From a checkpoint of a small transformer trained on Wikipedia: 2 heads of 32.
Each number is 500 + 25 x the weight over its row's rms, rounded and kept within 0 to 999. Layers, rows and columns count from 0. Numbers have three digits each. The size before them is the row's rms in percent of the matrix's.

# layer 13 attention output (transposed), 64x64, rms 0.344, rows 34-63, columns 0-63
091:511503472551502485497447494486480545493508491485444512525458523495519492499498477500520502505469480475469514499544490515490537500503472499512495486502468515515518532507538504477445506465572519
098:527478503500498487491479447513514584521496454503531515532518518529534510524501491468514524498496492483451488515512503544476523516504522510500510483507522564504513526516510510488520510478454464
092:514481493493551496478497511509501473494481489490484485478487498528466485528485489509522519492473552510529483525504542508476476489489483465479500499472546489484511473471481523527461540449456567
099:500457495478507509470511496547521491438518484542478514473473529485487518527527507504505503489521537527535514512519474551506543518513504488503547493510461501460520514464490493491529498493525553
094:520511532495489480488489474532510470492485506422471488484507514502489418522503489491471495490480443493546472483487521491509529515485467504487504490454499502506516478485528496499491440504476504
094:474519513486511562502545512508503498530464454495467507474530499547503510523511471522491529498521476487452507478487448505510514511484490449514483523511544495512537460506497501478517524492496454
102:512494483530512514447473496471484523522488467491521498456498465465548538523502507498474484467509516516486510506504494501554479514515520517475509536524549481473469489467534485522524511481480446
089:481471526503499514486503480491501509485530503480508497492508458487521557526511468497453494447492508457487520524523483540467517471491528516507452468447495521485450507485476494491459521504499461
100:474463505523474481488470512519495527544518536498493486501474459542505454513490533500503538500506488526516497473511525559459490487517515519534513491551456517497459492482506532507490486472488459
098:520517484494479525505493527481543507502513461486506512514457499483509455499556482488485459543490506497483516514483496565470496488517505534507541486500532533522490489474530469533457549521489501
112:449509481498499474518463503484523574549513505483487528514528468508470505486534492478493488488529480471493494508500489512515508514503504475484518498486473478510433473526506447486477537481456480
097:537475490492473494481512542503498487492515471498515525456476531449523456517452493491477529485468490500514471505505480513481515503517507461464468502521539455525473499530511522457537483527515529
089:531512517502523488522484553497507482462548504500466500478448477512546487496489477513469463478529492512497513515470508474476467517460515482556485481530468505488512491526473492516462477505454518
115:477495498530467470512522480476490557500514530487517521477489516498518486511513500480471544504521502513480538456450508509537456513524491498489501473467510523472422529488497529523462503493510506
094:495528488490481514494508534481526522471494477539484511479544446489522502495458527487488492530472499517494497540507513543519517476491465515515526456494477518510433525488524492512461480458507461
097:474519492541554499528520473537477537493515535497517494526469501535536514482517502507481484515471541538495528544480477535502501512472472535457501513515518499475462537510512481500501479461504467
090:478515497523486499447489483535480496487518506480512537563468444521531508485512521472493500466513502479532480504490493488493504483555459494547510499488482505523487487548494550509517548505505516
084:525479486557509483470518494466517511456530462511503481534578531501495499498486503512542502506525460517561489497494485506476512502488509474491476473478534485526525476491497507524480520546507493
103:489460478502518458492548524521461499505513498451459502508470514495475474527495488543515469509526477496500493535527519470507542471501530503487509511481474458504566511498468504544483474509504485
088:497505512463521527494474511511503489521485484511495502499518522492514487509483473524504516510490460481525521468492482487466481482531518533420512454474493416497542495475527530529519489500531491
102:551478494508502517514473515451516520462506487540474493495523536496507464480520558512488529478525489545468512525494501460477508507543447530500500524501499484511534499485473492479537539498509509
097:520539540489494477517519485484470570491506532498462502478510495492478514492520500463533490504483484520479493510495456573545505484524506535542496481540525510496466486490515530483524487478507479
097:485502535482504474485497473496538477473514511452527489499478490482499470472513506491475463512495481528509486458572475533524524517506487515493450520472509486518538493463476515515534477495472551
093:496467454515523461483477508509529496493488558454483516520506533527518555480491488518457503537486473488501500473515513551481486479500481489516501514496519507501560494513511494462530522497527457
100:491503536491500487510465516512489494515526485534505516498536518483531521496506451484494507528478472486475527513476512548525487514497501478454503482542494493491465485495438511476425542476534507
096:488504523537512527492506486485537481476538486487473486496468493497516499489495498462546492530520530461508501476461525473476467507540531467535488481498492446508493533470482464494524546450496484
109:468514492487519506515477498466496483499528525542510512507480478507495483528510481515526559533477517527493485567518488516504477517504500444451474481456478532523523505531482512501527512496502443
111:502459500470492467460481500521493466448473464477481531510490507495514469508491523503529487520556527505521518496513484481486467510486523507487457472510506471513479462511524470513538455503541546
113:509459508470511475507522489499521442538507516515488479540508475516459465497505499504511490458447482521487521479541491473507489496508498471527508505441546491467491483531482538526542485504517483
099:512509450490495467529549534518444449494524488532498502472500521500527496479481473470510534487486484519498471490527468474470490491505482541491507491466507512483550476528504494523474532465469525
# layer 13 attention value, 64x64, rms 0.262, rows 35-63, columns 0-63
104:503535514467505521507488477473480539496477505516557485491529526515503522506529477504511485476485511515457492511493494526443512493540469516486528508527444549512519542471527473488472516476466486
082:487503467438511499496481534474485513532494456546542499495466518544466511501520495486482545518508550499530508521494514510495472454477507541475512492499504499498463503498535503526501476458509532
094:477461509520510537468515510530480443479505469491495503491455565461501513491482522487506478511524510506563511495510477509532493506488479458472542491476491499510476522521523472515523505495546528
093:496472525481537482531468487520523497517538518452513524493479471490483449485487515484482501509526510489523514464503514467460506470448492529520497498508497520487472431508521546511516466531526507
094:500496525495508565512530486502526489552465468535489487472521523550516520505530503553519503482533506497497454505483516491530516526477501495482478503489506507484500457480463490459475472540472480
097:480530468488488511553531481472517553526500496486483507487511495483532505510559516474500504482520527553459473537498507480524499519510467534486502499535519476499464547459503454497507513499501488
090:434513507468499516511522479480514487477511519508542490500496504508530566474557489511481506494493497476478525504499511526451553505530469527484492484467478529515457515497485451479498522486499485
097:479539545484513463503512506513457530541522549492508482501477481532516539520489508488518483475499477508513506514491481561452518444523481539514494499540484528519493530487519488507494495472472475
097:497545516527525548475532546461506528494497468500523492501482465504484502459543499476454479517499508509455491510481494525457467459540492512481535503500478526525509509514500466513481475464486509
106:486537514496497479517504510489498547505519514498499491512530499503494528491560475528485510474506475475466438533448516486482502488498492507482531511523468508553507469496486454459479492441497481
101:511514516489463519504501525493473538493519504481520551468468503440525466517457505510487498452483483483501488515542493522471475486466515487494449482529534478493476507509526530469533466518527495
080:535501485480470515481506508555513486507510531476455503522421495505510477497512501471484520504508495533507548478484525495475516510453514518531477485509495504497503528581495496525499514526476479
110:450549505483473473499497508481486558487533513492548497513527494469524527502522486505478543518505518495467529509459472518510500491531484540482532500513483561461510527486495485499473482485507470
099:510509515498480506509519482485489526473488508533511518502544452466479536506506542497502490507505485520490492566460464519464503457517458513534501468537480531512494543498516482463475500483479459
102:479483525538538484527483497516490525518492547505504529504505495505486528491544514482534526514451531488463472536478490520502496504526495519476482491533482551503486537495492470501483476427482467
094:496520511448472485465528502496502517480548551472530525509479480541506492489513507435506494481489503465519467501516511522462463499505464506473509499489511469551538513530499505535487537512490510
079:508479494536510513515491469461497520449534480549492452503526514485479494474513527513474511516557491500515494482501478505494506512465513517482479456515530474481545449499529541524475488534489517
106:507442450490517480510505502548484465514519508492475474468462496512487474506495503519499463527494490526541498485545535462505561470481509493466526480474508466498489508519475541521510510514524516
096:526491517498521509510499459510522455539511476477486514491493480469533490514486492542493502505495462484541517473533474479503468472497537492477469461506494438491509470474496566520517501513544514
094:591508519518472523466475503478481498480500468520465465490519519468466453472486529521500524497481509560491530519510492470519499520496465497499506539509515502479526493490497524482494535516524501
092:532555523515526490539519434464508528505470542480518505487529507510480528494496500485550474480482511505503500537475490507521489508547471492491488515515480499511503507513534497434488477463481476
093:503463520490506477527495500501535470458513515492505528537472480502502475470521504470501469446514526510495509441542527508505526522521505532499476522469492488547466500506522541508510483522561509
089:518446497524524493456503504493539485497455552479516486515523513511539522479533484502524501543476500524555496492541523499450504503461525523493465499544488498526529506499478495481487500481530490
100:467546557479480518495513450523462553498507502518516523516509496499514550526522457520514517512492468511476549527472480493497482472503507503506472467538458463511506504488505475475473502480513495
094:492506473492477519484500512507488500493532483476481485504467481521533500522501479471535517491543537456523513502488515479489486485551503528544480482491501445492483531515518470499520564510523433
102:494468505492467533521489500490494476463493513563523483495487488482515497554534501516553500518439507513480468547504521519517482501456524517479472467483466531521511481511455511495483511500516485
114:516472484493490475471477517496492475482516448473488531508503493470516481550478495497494478476545515506538499433542489504518484511457525477476483479479489476461457523542502531510514492527521518
102:532480535454527457504524457502517486530514512528511457520472492504455484519507505500525482475465495522528513485545527525505467484494509478526519500472532527519492454494462549529525491509507506
105:542481483509479472481528467514493464511507468526484514480484522485531513474468519482496524493474487527536501480527522463475491509485569512503515507446515484504534473517469554516498493537493538
# layer 13 MLP gate, 192x64, rms 0.24, rows 0-51, columns 0-63
105:477501499484486507485536487502493486529536495484526525522482492542532514488465517476509555527521496449524509495482452514533456545502536515502520522540521486539471523518487460510531487522512512
092:454508485500519531523528523521541451507468456487525457511476520487521488513516550509499484508519474492507497470551509507520527487550525522481554497505519508523532477502481492517523484521460511
111:455501506448514505510523482511459518466528500497505452514470512526481532492492462434479499509505500493529524525523475511462475464488514525516528509481528508506484526543539514530511467484515527
107:522483493508498520497487466470553491518474503503474493463458565470513516507480478518560519517535475495519523486512509516485492528522466484477504512512517510525469490479506502515501458556530458
118:538514499523521512525523467497498505486494502540452452495470480517472469516483518517511527527512491492527522495475463520529469515509527492498462480453471473507496455546535513489469490523530458
109:481488524514482476492464491515507493512531472463475527465498501507490496496482546533474500509510521531523496505480524464440476535473481476473524484521517519489481539499454541463541460483507473
100:512454520538528500469468501500497523471517465454448555473493491479506502504521531523496502504516529527496509455476514508466479477540536465506464528508490481511486525525529519486500518492542486
104:467493485524497503533505475534478522485483454498484469493474489536544490483512498554458475536498565512530492485507538518538507477511503539475527511490509489529482487509515516509454521520470523
100:544493508489472464555516509496524527475505462530492512514500494495474487493511520472479466529477463509548460527481522465512523514537533482465537478502521472505465479491506513549521482512528519
091:530502509471515498512510515516510488485444526479491504479481463509504490474501495506470536471505454537452500503508556501475467517507525531485469503543525507474502474470528505544547470506510462
103:522535461501502490491512485486504495495475492518503504554471500498481550500496464480528523524456485473478506487475524540562536483482495470527468474509507487518463495475490489517466500561502469
102:472534476494493533498482473512461505481478482514452465492504485505492466503480508510551515527505482509522487509501486497498476499497494501557424484518512465499546520492490504451498462499505442
091:521485491556523459507491535510530491446490509511483516504558516496549484478496500484478471474503471483514478491507508441496471469529493466521483515550529497454481491511521490503513524481504524
105:491456504525484465510477475494534539479470521512455516501518462487505495481517492510515518514488460478485453477494484511529523511492511499504539549458549482508520506452451502542485467506500516
093:509477530487535470513489489532539463478472549489476490555473491521483520499530505506487502521485519472503482526502538513439503468520467538489478531528521498487498530473557505475519486495506493
098:502520487487513506520481437580502492494532514504487474523509488541472478525512516535523498521499500527497538492509478529531474515481498491499482531485507511486517569501532548469478502482490477
101:497519516524536537514501507497472505448499522501516489493446545489483495473527517469499491526508498509501530483483465558467502468478481546498532514477524480453502504516542500473534477464525491
092:531462518530504491470485524447482529522498491539499513476543476515538493484490495488488523555459500505453481488485528499463530517511503493477471542498459520494469487479530501459499493476467508
090:453523490499518471504468505457482516496495506537506549433537488491530514517496492478531439516473476509468502536492458533483505498488495557513508493516513459469480488503501493514498521520495516
108:461482510503477474488451513523515475528504546500477505514428534531555502493514496518506544497524483473517524496481480496490523449507514483502519519491494440519526532491486484498482507528518475
091:500500520482513468498517524493558519527484489471543497510461487495453525487494472535508482498530496533456483514468495514476484518490495464482572528493469512493486473489504531493452488538479494
115:460514474519469459476485542491497522492515471505478464499482499502501472479502527449505469521463477544526518525494524512496475513521460521472442538509499505475450498474493503516517472499530470
105:500494490491533482477475461487521522475507463454467475483490532486534496484460548529496502461538507520525539522477460460455483491501524443513470487501487493517493529526502522506473493488508497
096:513469469503519477506501537534470489516483494517521462444522472529477464503498495467521472473523464490513479485481515520487488503547480495493523466517538529508424470495507477491517476492470517
112:485546496431529476452473501486470519492468515480489474529498506473479517481527503509499520491476497533500465501482492513510504537482522465536521538531498485558492516543474517510477475512524476
094:508531546463524504498530511455474527432470477461521492478473562475503495508517470478484453508487534491528491472503470497521506516522469487503503535499505477480523503510527479500479465493516514
089:471457520462485472483550494536509458477476539474431520493499534491527535490489518510502518547522522496517491517503516496465488490479505535506497521495512456491508491535529493497505461529469510
102:487555510491526506518507482507485497477459491508506508543529480483523505516499522494511528462443482502564466551513487485520485504505502471532458525529504444508492475503478499494466471494533508
094:522475494477518487486499561484480523447518458524532495490521506473484508472501516490499508482517522533528462477523437521495483491481498486440509484515517485468462521496482468491500538484527534
133:506504478502538471464492487519512489473478466517465519476514464510479509536493478509489516495476504548509484446479503450488470485532540442491483504478468486517498521498506546453470495497503466
099:502511542518526531511544503521509476466471476509502486487466492524567482500527487469505512504480514497532461530509546489481488500510493515477483524501541534522460444449519523499515483512522511
094:484480512491488510508499500544481515522499481472487494516435504510518455507487521450460490511482484537511471492461477514520489458498476515525478484519465430481512538521491468478542518504487493
104:558471491522513481494447473508488513449479487502465454468525476501490483454510504530511483500531432515551497494498504501518506509493499491497479510510504485546510524502513470545478472527499488
096:500539513524486510514535512460459504489507479492519514497539508500546548503444456448469451531527487504484501518480499543484487519496516520476508545478481514494458502488488497498518492504531471
094:458511455482476481525502475515521467509496420482471495499525552517509487505530506510511529545506500498546476495517521480510495518462509510492489516519503484559529521480513525485521474459490483
096:499491504467482510476531485524544449479476509508495474482528495551504531471521509506471505525549483520492492445492522514491497502496481489494543493523526516485468517539485474539470460480456527
094:558505491497540462523487495496494514454522531504483448565504489524491527529455511536466511507526470511531483496490522481486521493505465476486503470485531477513501514454474516512481519526485518
091:455501486503578532506484481513482475481517503517498516526535473453531545484500505515502524511448558483513534522524502509500490490475496511538487485482528475485484529499481536479505505477485465
096:497513531438460487479448531506484512507536475507485491473474528515487493513474509512465519559496494474505534464500487528539450470534517547539494496498487494481517498512512488500481502480475524
096:492513456529489473489504510519488518448537469482490497521491490531523487493523536526504531512521451528496538524524519488466466484538516467442471498479531518507508477506490524489492474555518487
105:516474504453489519500520463491464530499476504517475512493515483508458503538536464520461492524483470489460522506506486496472513544508552524485546530492543503476514454505511492533507459481519512
097:478502504477507526487469505520477486488487516481526498486496528528561525483513545524498510557442453539488514476508495532497505463492472506497483485513537509497539524497500515496550458515520467
101:483492476485481525505494508498493502495515504498542528509491504526519521482491503459483492535487520489469492512471497590546524495511489494485520509516488515507436468531529514494462563490487460
101:506462514512490483496533542541501528511529497493503524501465525538524525468555555503491533494510507491480462518495519533477496469483501487464526531473506500509498469535487553494463463519507517
097:513502551495527501488504485542488494500475482504431519485492539533517504538456458497511504496499501489444538472540525490482474532535498502490511472478511486507504503460474479497475544473508473
100:514490511452525505492490484520521499502478512489502520492501482561488511519531519494499511495484525529517497504487443505487471538525521494507454511521484463454540479479477524450535478476559476
112:499441511521558495514483521506517466496502518498532508454531547496508504504501510486482514509495527496511451498532476543481475527534508479503522543513497490452504494513452533455512468490519510
107:484486554477517520532495510512472559558514508500485509451507508501476529488461509519487505484469511519514508525529513493527511534539520458521518509490502491469449499500497462523521459520500536
090:546520506484495463450513509506530500515500543515529501543459527521480495505505509439468455495501531452522500451467514499474517487534492493517526488474509461477501493479487499516523483519523482
092:492495510511492487481513474486546488483461489469508480518506550530561504536524485506473514514476538495488482514464529489474495538521544492507481457499508464479527497437492497450508516496483484
104:488458499536496473526485477487509490450530508505494532479537556511479474497501508505473502494490464499453538508479499494492503528507561462520498507508542480530504509542484499458465522490490539
091:495477534473522463546481487504550494469487468480488505471505487482490505446466503500472491519487524512505486561476472443513486490519519488519472457486507511520537511475510526491522472457495482
# layer 13 MLP up, 192x64, rms 0.26, rows 0-51, columns 0-63
098:491510509478481503474482540456498512476488490492518550476555475489483522505456490485492467507527556488512537486504466496494520486479479467521513555491508519488544523496462550481501476482512484
093:487478472482524509540515497478441507529484513533467508510532526503485490441494473528497492484518493501499473514492502472525499493518491509489489503539468504495558491557469477462489501451453519
093:456509504525473498508519479453508471546470506500523526518542521488515421454499497484503533481552483529497529547514493515504507482474519493489506500507530500517503526506495522543478492520523480
109:539506512494499546471514501457495511487507473541496502499501501514517480465540499493535503507557514517472519483526459491536533490547546501483522503477449519548512488501469528500492458496517494
100:463507534494511494485527512536482483453547451471536465489470483531519489489493512535463531519486534506485494527469494533502474461484491485493439491505497476501530515499502488444496492475517511
110:502438508486446546521468583516475494526471477540485485478498527523505517493489476526480488521487487527477482509492487512503507513501505537538518493510512493456470489500514485538463503497500526
100:524487515496479482417497503482507510500462498498510506520465535496482480458514525506518517511512482496476483453488478506542501476496446560498496488526506486483493504510521466550515513508451478
109:526504504554484485513491519480496485458519479529491476500539512498536507497524483513484446455498501498526518536538532483523506516558510494465473523446505498553487517516485507505493467500478468
124:513499493501526549526498483491503542514504521455526498534475510484508475490487486498518535491516531490518575478484531498503471472472483497528469523501552549482511483489518495456487548478481511
096:481497535455476513513518514542496518501495510501471510494466493488506501472512532487503527501488509533491486528465463549504485527529544520535545469543506481488483533558475490528514549498522500
099:514495512506495505475483477504449507445487471459501465485524492449485473475477462451512500476499547501537503481476504516502483508520534459537505485501523535520483507563521475500492484508510522
099:532498473560510536520489497482543547519538506513501500486524487496534450500519477490530536500488517517500523524426491508503522522488497496473548500496533495477461493482527520518494520516534498
093:476530532470488520466484532511513514501513493544447516531489514508468478484532524544479474485518556482442500512509477557495480481488523498522523522460505492491526516503463516510484495471507520
120:474475451486481539480499509521469501520526515469523486503496476528486502497511492493469506459521554511531508527512531493511513464484460506513520522530489489524442500562467459477472522485514500
093:485532504457557480462563490514507501531526525549480437496479486528487528484506518529514504531536522503525514481499494507466514503526486497513503515528525516502476536538490497500520485483540493
085:497465532499566504507492479508490519508553505502524492522457473466494486495497502509515490522501514473498508468566507538455479495548483483525461484468482509496502504473525477551532499494525498
097:496478504479450444475485513456525513490512483500468496502545482472467518490499512528519478568523498488499476476510509500513450504468546522532469496522481494534465491490468490484537493514488514
097:507498527510541518474527538510458515491513494512489495470481472535491526476453457494557501483492472525448479503491528464497479498452504526506472506474480494476459458523520484469475500498488518
090:495526544490487483483494536496447511544511529516492533527522511517530513522552475496447474503489510464540523550537492493503483507507475514517494483541541518480524516498498460512528524510502505
106:460507483500479481483518524506509486533474514503491481488453544536519541562510455528482495487489465462495469508494523519463506496547475488489520470499511470504518501530537486484487471507544472
093:496524521455556531497541487517468498522502510474482539499474479498492520481506527504539487478465523460553514471503496467481536463484486521503511533460515482480480504496488471510531481489468540
116:458483474473488499524458511511505485513546529514507487469489504455530520471453507540503493458534506462499486444516505499538503498514526471469496499484488498504528537533499549469470501495495525
107:487498539544495517482460508495520532470514480464514494522471487527452526496542489498508552497534491491514497536518473541500525480468482563533465491514507487492517525483466473479478506477497514
090:500518528522542466485527462514510534530507535515514509479501486528481494482494512438490487526518519491478490488465475502513525439509532505518551506510505470494511532462458465532532490523476499
126:506507496533524469504518477573533518495479510553509504493509484525560481523483499493518466489507464507503482518508486481499536556533504496468488463503475540497457474478498474502534499472486500
122:494499479480493431507494495475524550491512499460493523490523488507476484513474463496479466469531531505464491520478528471505498519513437477473526483555503523518506484495472474495475466525507469
102:539527501490509524507500468490502509528502474508532471515545481531471502473514500510503535465507539553536511541527501499493455535526461482531459493499544518504502521512519485490518480479445492
102:447519498452554502489521483496498466496470536500475514530496483490494503472509518518499476498480455515494468521485462444516501509505523471531480512474452457530480515532458523523505483475494503
093:497521505510480507516514451507453447526517490528499499515534494513510513515458507558540479480484519475512477511535525471474499480527514465550467519487523500482511500501523462479515465526464524
137:516476542514510510485492494516459475501470495554471521537482506466480458476520548502532529487496477480492499525522499520494495451464535518484486524451488501482459497494474493537550517485498509
103:522499527519527501485500485527494492494499501490515525505474483475452520519448544484514537508513471536443523502451511522502465546487500478549490464479486513509511539524512493485515463522542507
093:447509504526465516485517531520463518481507528506539508529518464467460463517492509479463491493476496476486484504480486510468524528509527511525519537523498480476507513513493467511492475582522479
108:469524529495532498516544506472493507493532532542465485520472496506453537515498460479527461486532495469504496499501526486524480533557507484487511534526498505514528459468523517519527519540489485
085:485505468515492554487543541550472483492490463461460501479493472530490492521524451526490470482505494516490512517503512522523516495485490502504488494501477499439495479481479536474495483470516436
087:527522498503509481510494533491511475504448503492490546507490482488486462523502511502503474508511549441557517495543529486504515511537512494475539490514525525480482451532469550501523506523472506
101:562472498491511455476556454464475496450482521487476487447473517530487501480512477531530504500489508524470482505486491459506499476482500504500496482477536491503515500474494535500541514532477472
110:519505495482540464464515473491479536474497481519529444496504505481485522537528477473504470461522472527479508493528511516529500451538545501475472503536490519521524525497531517489494498553514481
092:497516530562495519555497521502524541495531504448504483524504482527495502515544500497511499494498521539523535513487507535523485441488479443522502505464511483506534491529499499487490526490495456
108:521478470525551523548531527466509505489476491524480502503534505498504527514485503477492460465477540532522474549513557498509535511498490463471517538517526483523519476491475496500505501501451491
103:451529479490521472464508495525472519516533494482484495512463472512459503497484547481510523480519522544503494465499523466523518514486480560507480501505496538485427527485491499498479531520483520
089:489507464541541494487466559531477507515540506488516508488480485517472485461440550523514485485529516494502480508494518469488539492555492476495489529506510510516495459460488513508513524492530475
098:495521514496518455531536480494474575490498543535471488522505443511502457495514520498528520558490490488478515537485518542547509503525492523502515511498495518528493488514483491501467521491490474
100:482486508476482530497466508520485483479511517535492530487486497488505544533462492472506456544513493485516456503524495511550512500484511502532522506503411488487507464503485506483484558518493473
105:531482464495524461500506484516534494522530484509465516520555469509543493491485520514482516503468476497526487526436554518497464503492518469495478496493455534488491559504488509463488504514489503
095:488496533502505528513530531514509510471545514491480489480508535536509497466503460507496531512514470498469575492481499521517506482475515446527498474472528451480482511491476463532487542487496478
093:499523516455505523509541522486508471527473495529502506528536537490498465448505493501554491513469499464516488530532527496552449541534455503484511536489502502479500474519518505479509489482496491
116:477509515488535493469513499521487492528487504559492504436486515504452548450469481506521515478520517485496487503546504516454492506516509498463510488450496510463487498518475475507492473532483461
109:486522527506513520454497506496520492488466461483495505562499499450507473502489512482484478465444555458466484510523479511523457496515500496539464503501495491510492532494496521510454513517543513
096:509492544493509458518482499471488537486507457484513501486544492485476489491459513560477520514514514531466548553464485507507520487492492535477524512456500541495486536495479490525496480493503539
092:471475476444524533522487492486489485456519473539492490504522454472470484485512518500535508491488494490493536498508525534540535492505481479535517502522491489549538452503485448511514517466487501
109:493483489504490513512528499483502482514467519462501493491535525518482488571486480478514511502487454515510539459464503516506483488544581499532505495527469462510516478501534509459472507516494500
086:481524514450535487515513544497463465508498509481494485478489505505508559544481486515529506469482500517488529511506508545494520465510513470513552482467457475454523498492476542500532471509484501
# layer 13 MLP down (transposed), 192x64, rms 0.242, rows 0-50, columns 0-63
094:486463528494486479517483493498521494500518519515459486535478488455499509528499462488462563508468508501523519514513492439470500552516513510489538479486503471525470510508497487520479491563490468
087:508462504488499480473542511497495419499482473504464494518470463479516465473478473511515471480507521494558497466514492447520506476463518497520472511484511475487522487508501500509539475491510545
096:507513510449489509546502504500466507438517505488518461516486550472489500518506486437515478506486521503509499463494506485464490502502467488498555476472528527498444527525495488503457496483498481
119:450460527491494517500462485506496471552491515453473511487475476524502512481503472455544482509512535473452506493524483505510501521518525531530523452503518523475467509528514510531478498512514462
089:499483478506502529507491527473486489507507497512515509500489474480486551507528457474511477526476482493494500474499518501544536477500475521495532497507492510520539550478497525502540482473449591
102:472484492518476441491468512528499470493553458506503479470510495488515517496550523518503491493517472511523492493524534484450503520477480466487463532527517523496494523495465517484451518460531529
108:498482494471481535523483529497475466528498495506523502539526519492504527523496459456519500520427495469506513514524488517493539525479482546514513500485470460489524511464520481490466469547475504
101:489517512481515472469507502523474500485528501507514493468507501550502514502543542509521463491507503480526512512489492499476460530498530524484511541472453510555515528536523455503467484444479469
106:494496534482461519534483488487551485493490514528482507518495510508505519500511515491466512530454500500504489477478558518487476472524535457488513510514473481515473498515476497567478499514422513
088:539481490491477488486519479488526496477493488553501496534535500520479494521506444520448504495533471496524462501463475472549488558474521473528519522475518498477503492496491497519526526518456490
102:541482455505492497473528505505467437519498517518492507481495509510498497510457487476538511526493502455518511445521510453498550472469511490479467511496479487501522453523470514521522456499497517
105:499501508458482474542522505469499566531513517510502475523496547498524485469517517514442524502470472477479527521493489501462510501476476518475503482505475523523458496560493488507529483496469527
093:495451515530524515516477505487476457517521526486521549542512512496499483520524500429482498519520510511515509497512498559498533504557484466503464489528494489467485489519512484460508514489531471
118:514556492497523480536502501496495497476517545533474491497521528457522480456498480472455514485503492480467540481529490550510535492454499505507483538481480492453515504496524510507526453508506471
096:473520491526484514485480527501485437503497494544542507511500518450451516536490497485485515510483495511502502507463505450526481503500517457490504496496473485476507519477524482499426543533488474
094:481559471489447518505528487541476513472489503500495508467538524544518504503477445477438501514511535490441471513479486497535497506461503489461494509510500496519484494513501479503490495497482465
089:505493453480470491523520454542524528501484538523493477507517549528464502548503502489482491459490506538502521516502534507472461511513481468523491502504549483494527514519497458542473486529483514
095:475504505508532495460490451489504529511486494529539491469514490524487490470504539471498487473512509522514489487482486548488431515454480515530538503546498524504488516550474479486496543501481475
091:494474507513541519519501508491529498493550505481503504508463494498475492475497476492522509498510484541516494455455520506483483505510534453469503510428479493547488493534456528486549510456509505
107:525518494487511519481537472485486498491522513500563495501481499482458476496506505465470513487540541530479516503458494477525512487490442482491497480530496506436509531517523485536557479485504481
098:470497468505498528476530478532512459495536493486494534478482545488506502518524511472516477504535523521532527469438469443493464467462506490454485504472502510469490492525482504513479520514517485
111:533483482467552522501506489509499517484541461502489523497491508489503489502484437525504508460506497498468458520475480519545542522501485502531528541526515476512501465521461522493488473457456498
110:515476506547495545504502510483487499534463520528495516515497495516503498509459486517486492501478477458502511503524526478530521466480509478498476503501478532520418476522509484512498533506584509
097:521544508491483501500463454468529536468517498477520545540487526504495493464508475478493512554498508521509490532494486532487500520473524507511509508468472489491549518540489509534503512534452540
122:504454492529489501519514485468540496506495491470473483537495469500499463515505530555522515463529526505479511533511527472480474503495458496458523529486475514468516491499465516489473521465443469
110:497491508494508531489532465499557425519504550541501464494495513533493484529534483488498556521524499496499497526512514505476466525495490493545464483503481491486476521544505485529519496523476493
100:464464495531472512471487504557490533522517484487509479512480492488493451484503479497496470469477555504489495503508527534504541480497468510496551541473519536510530462478488520498460503475533512
098:504528538481493496532506461505498468518503506515552492461515506509531516462476498481466511500496522480486516534555509474470469496480514538459518531529497483547510541522525485490464504458521475
100:515527478515523502508534511524532481491507448530505510524498505486471438491515518491469533470500489539507516530506490554460494532452502484455481536515490514501467509490523460532477528487515495
135:498480520512445506522494517500524501507480535469532515498520528525472489517489482472472516488508516503478486531512515512480509546505489502528498488532587509487445477514524468513439500516517522
104:515485542517530512522503523496514494486485466474491499536510492413500524490448520491523521482490511458492504520532496497534501486486557485504489518522551499518458458517499478520472503519486511
098:515477470484502494495496469515516438459527527523526496496491542554500480502514497505543510504533487543490499473511494469520477501464496464507476525501534478506468524500460497516486563466479482
109:534538521476490516496470520485524523498538483522481497461500495461542495508529515514503521460495488512515515515474514492492524481457506501545533484530518510499539468439531501524469540535498538
091:492493528464506461523444496486544479514521475493503477523467482470519479452486539498527499520476473513526518484526534472499486515518516477492521478479559507501439508507497484529512527489525529
089:481528503471494476536468442508526472496500511473482495490512515490512493482580505479512522523487540506459518499477468484519534532496490511495506471516540532533478508498505513499552507463513460
099:524450518486542505515516497514540507498523462468490478513472520509484516474460479512498499476514499498498519529493498589513481462460508567511493472512532519509473500465493524503501510502500476
104:527502502542469522527471495509504475454527490530479474510520520461452534513502475496480486499476512490520512477476517498509527522477457446520499489487496454495471497477512499488468494508469426
087:490520488524481486440496522484480454535534468516482518463525483486538521506520511528537463504498478472517527530523498521535514493477560494512492500501503510549439499503492515489477507519519525
099:492470520477507519528475499514515499476476486507537488507529494497492500497471445514474519508512495500493509456464531519446455462517534515514490497510551492470504500493475479503452496481541434
109:490513507438491461472475533479462532496477503536482507497492508547461458544481482518520516519521499489519513529476472511469506502490469572504480489492456487515538490504517508493501512491491466
088:476486511479468537477525524500504486498483489477520515483534509526466534505500456525492458514491521458459518508525543513509525543488512505512555511488523546483492454509475481483459473501522468
097:470467484499507522456464470489499503487487451539530508494497470503462491533554474514519513476496531505480511546494471481520457517536490514481527524525498499484497522519537498466469456489499537
096:486487543526518495532446466503529548535509538507485523536497502493519531515516491486499528479503482480491473556492505521516536526527492469531531499500498524512451502486494510462476544485470477
102:464496488495482493442494503512511512457472522461503503479531476464519470487490454525477506498476493528502522478495513493503495521527535501529554494524459522497499556517519527465512560477499502
104:509470519501494479485469446484507484557482486510501545468515473482493525513509512516508490436498467503493492481516494429482481498495507498504498482498548496461524530474541516511468451511503484
100:526500472520487519468465459506515430513532507535501502461495506504480521500513529495504485463514511479492510526457451495471526490479489514512520502504482520505490529498523502475430533530499449
118:513471481513523477521484479461537468496512511523502523503516512489489523472500524511495520530500482509532513464547472475457492522514512493525466534466411504467467505493486483483479502473513464
120:509480534516481554506482493488474486513502499442532509483508465523492528507490511491523500522459507469516512475480487414499478513518508481475488443497463530496485526475524502475475475480502473
092:529481504528537542490509500520509517476475497511486521524524496481516524485474499479517490472473501467489485501530526544476543551523553511480481529529488451530489445481518512474528489515473478
093:507469496498471501507471501477499559541464537509547496518484538501508468528521428498487461494500524490491475526484470511501517506505491546486509508510478495480510467456493520520488486547511535
109:496508547487549536461526527470482542513465501529489450481511493438526507475503475510500485488488514481489517514496472499506513457478505466502520452501530513471511538478502499516519516467500542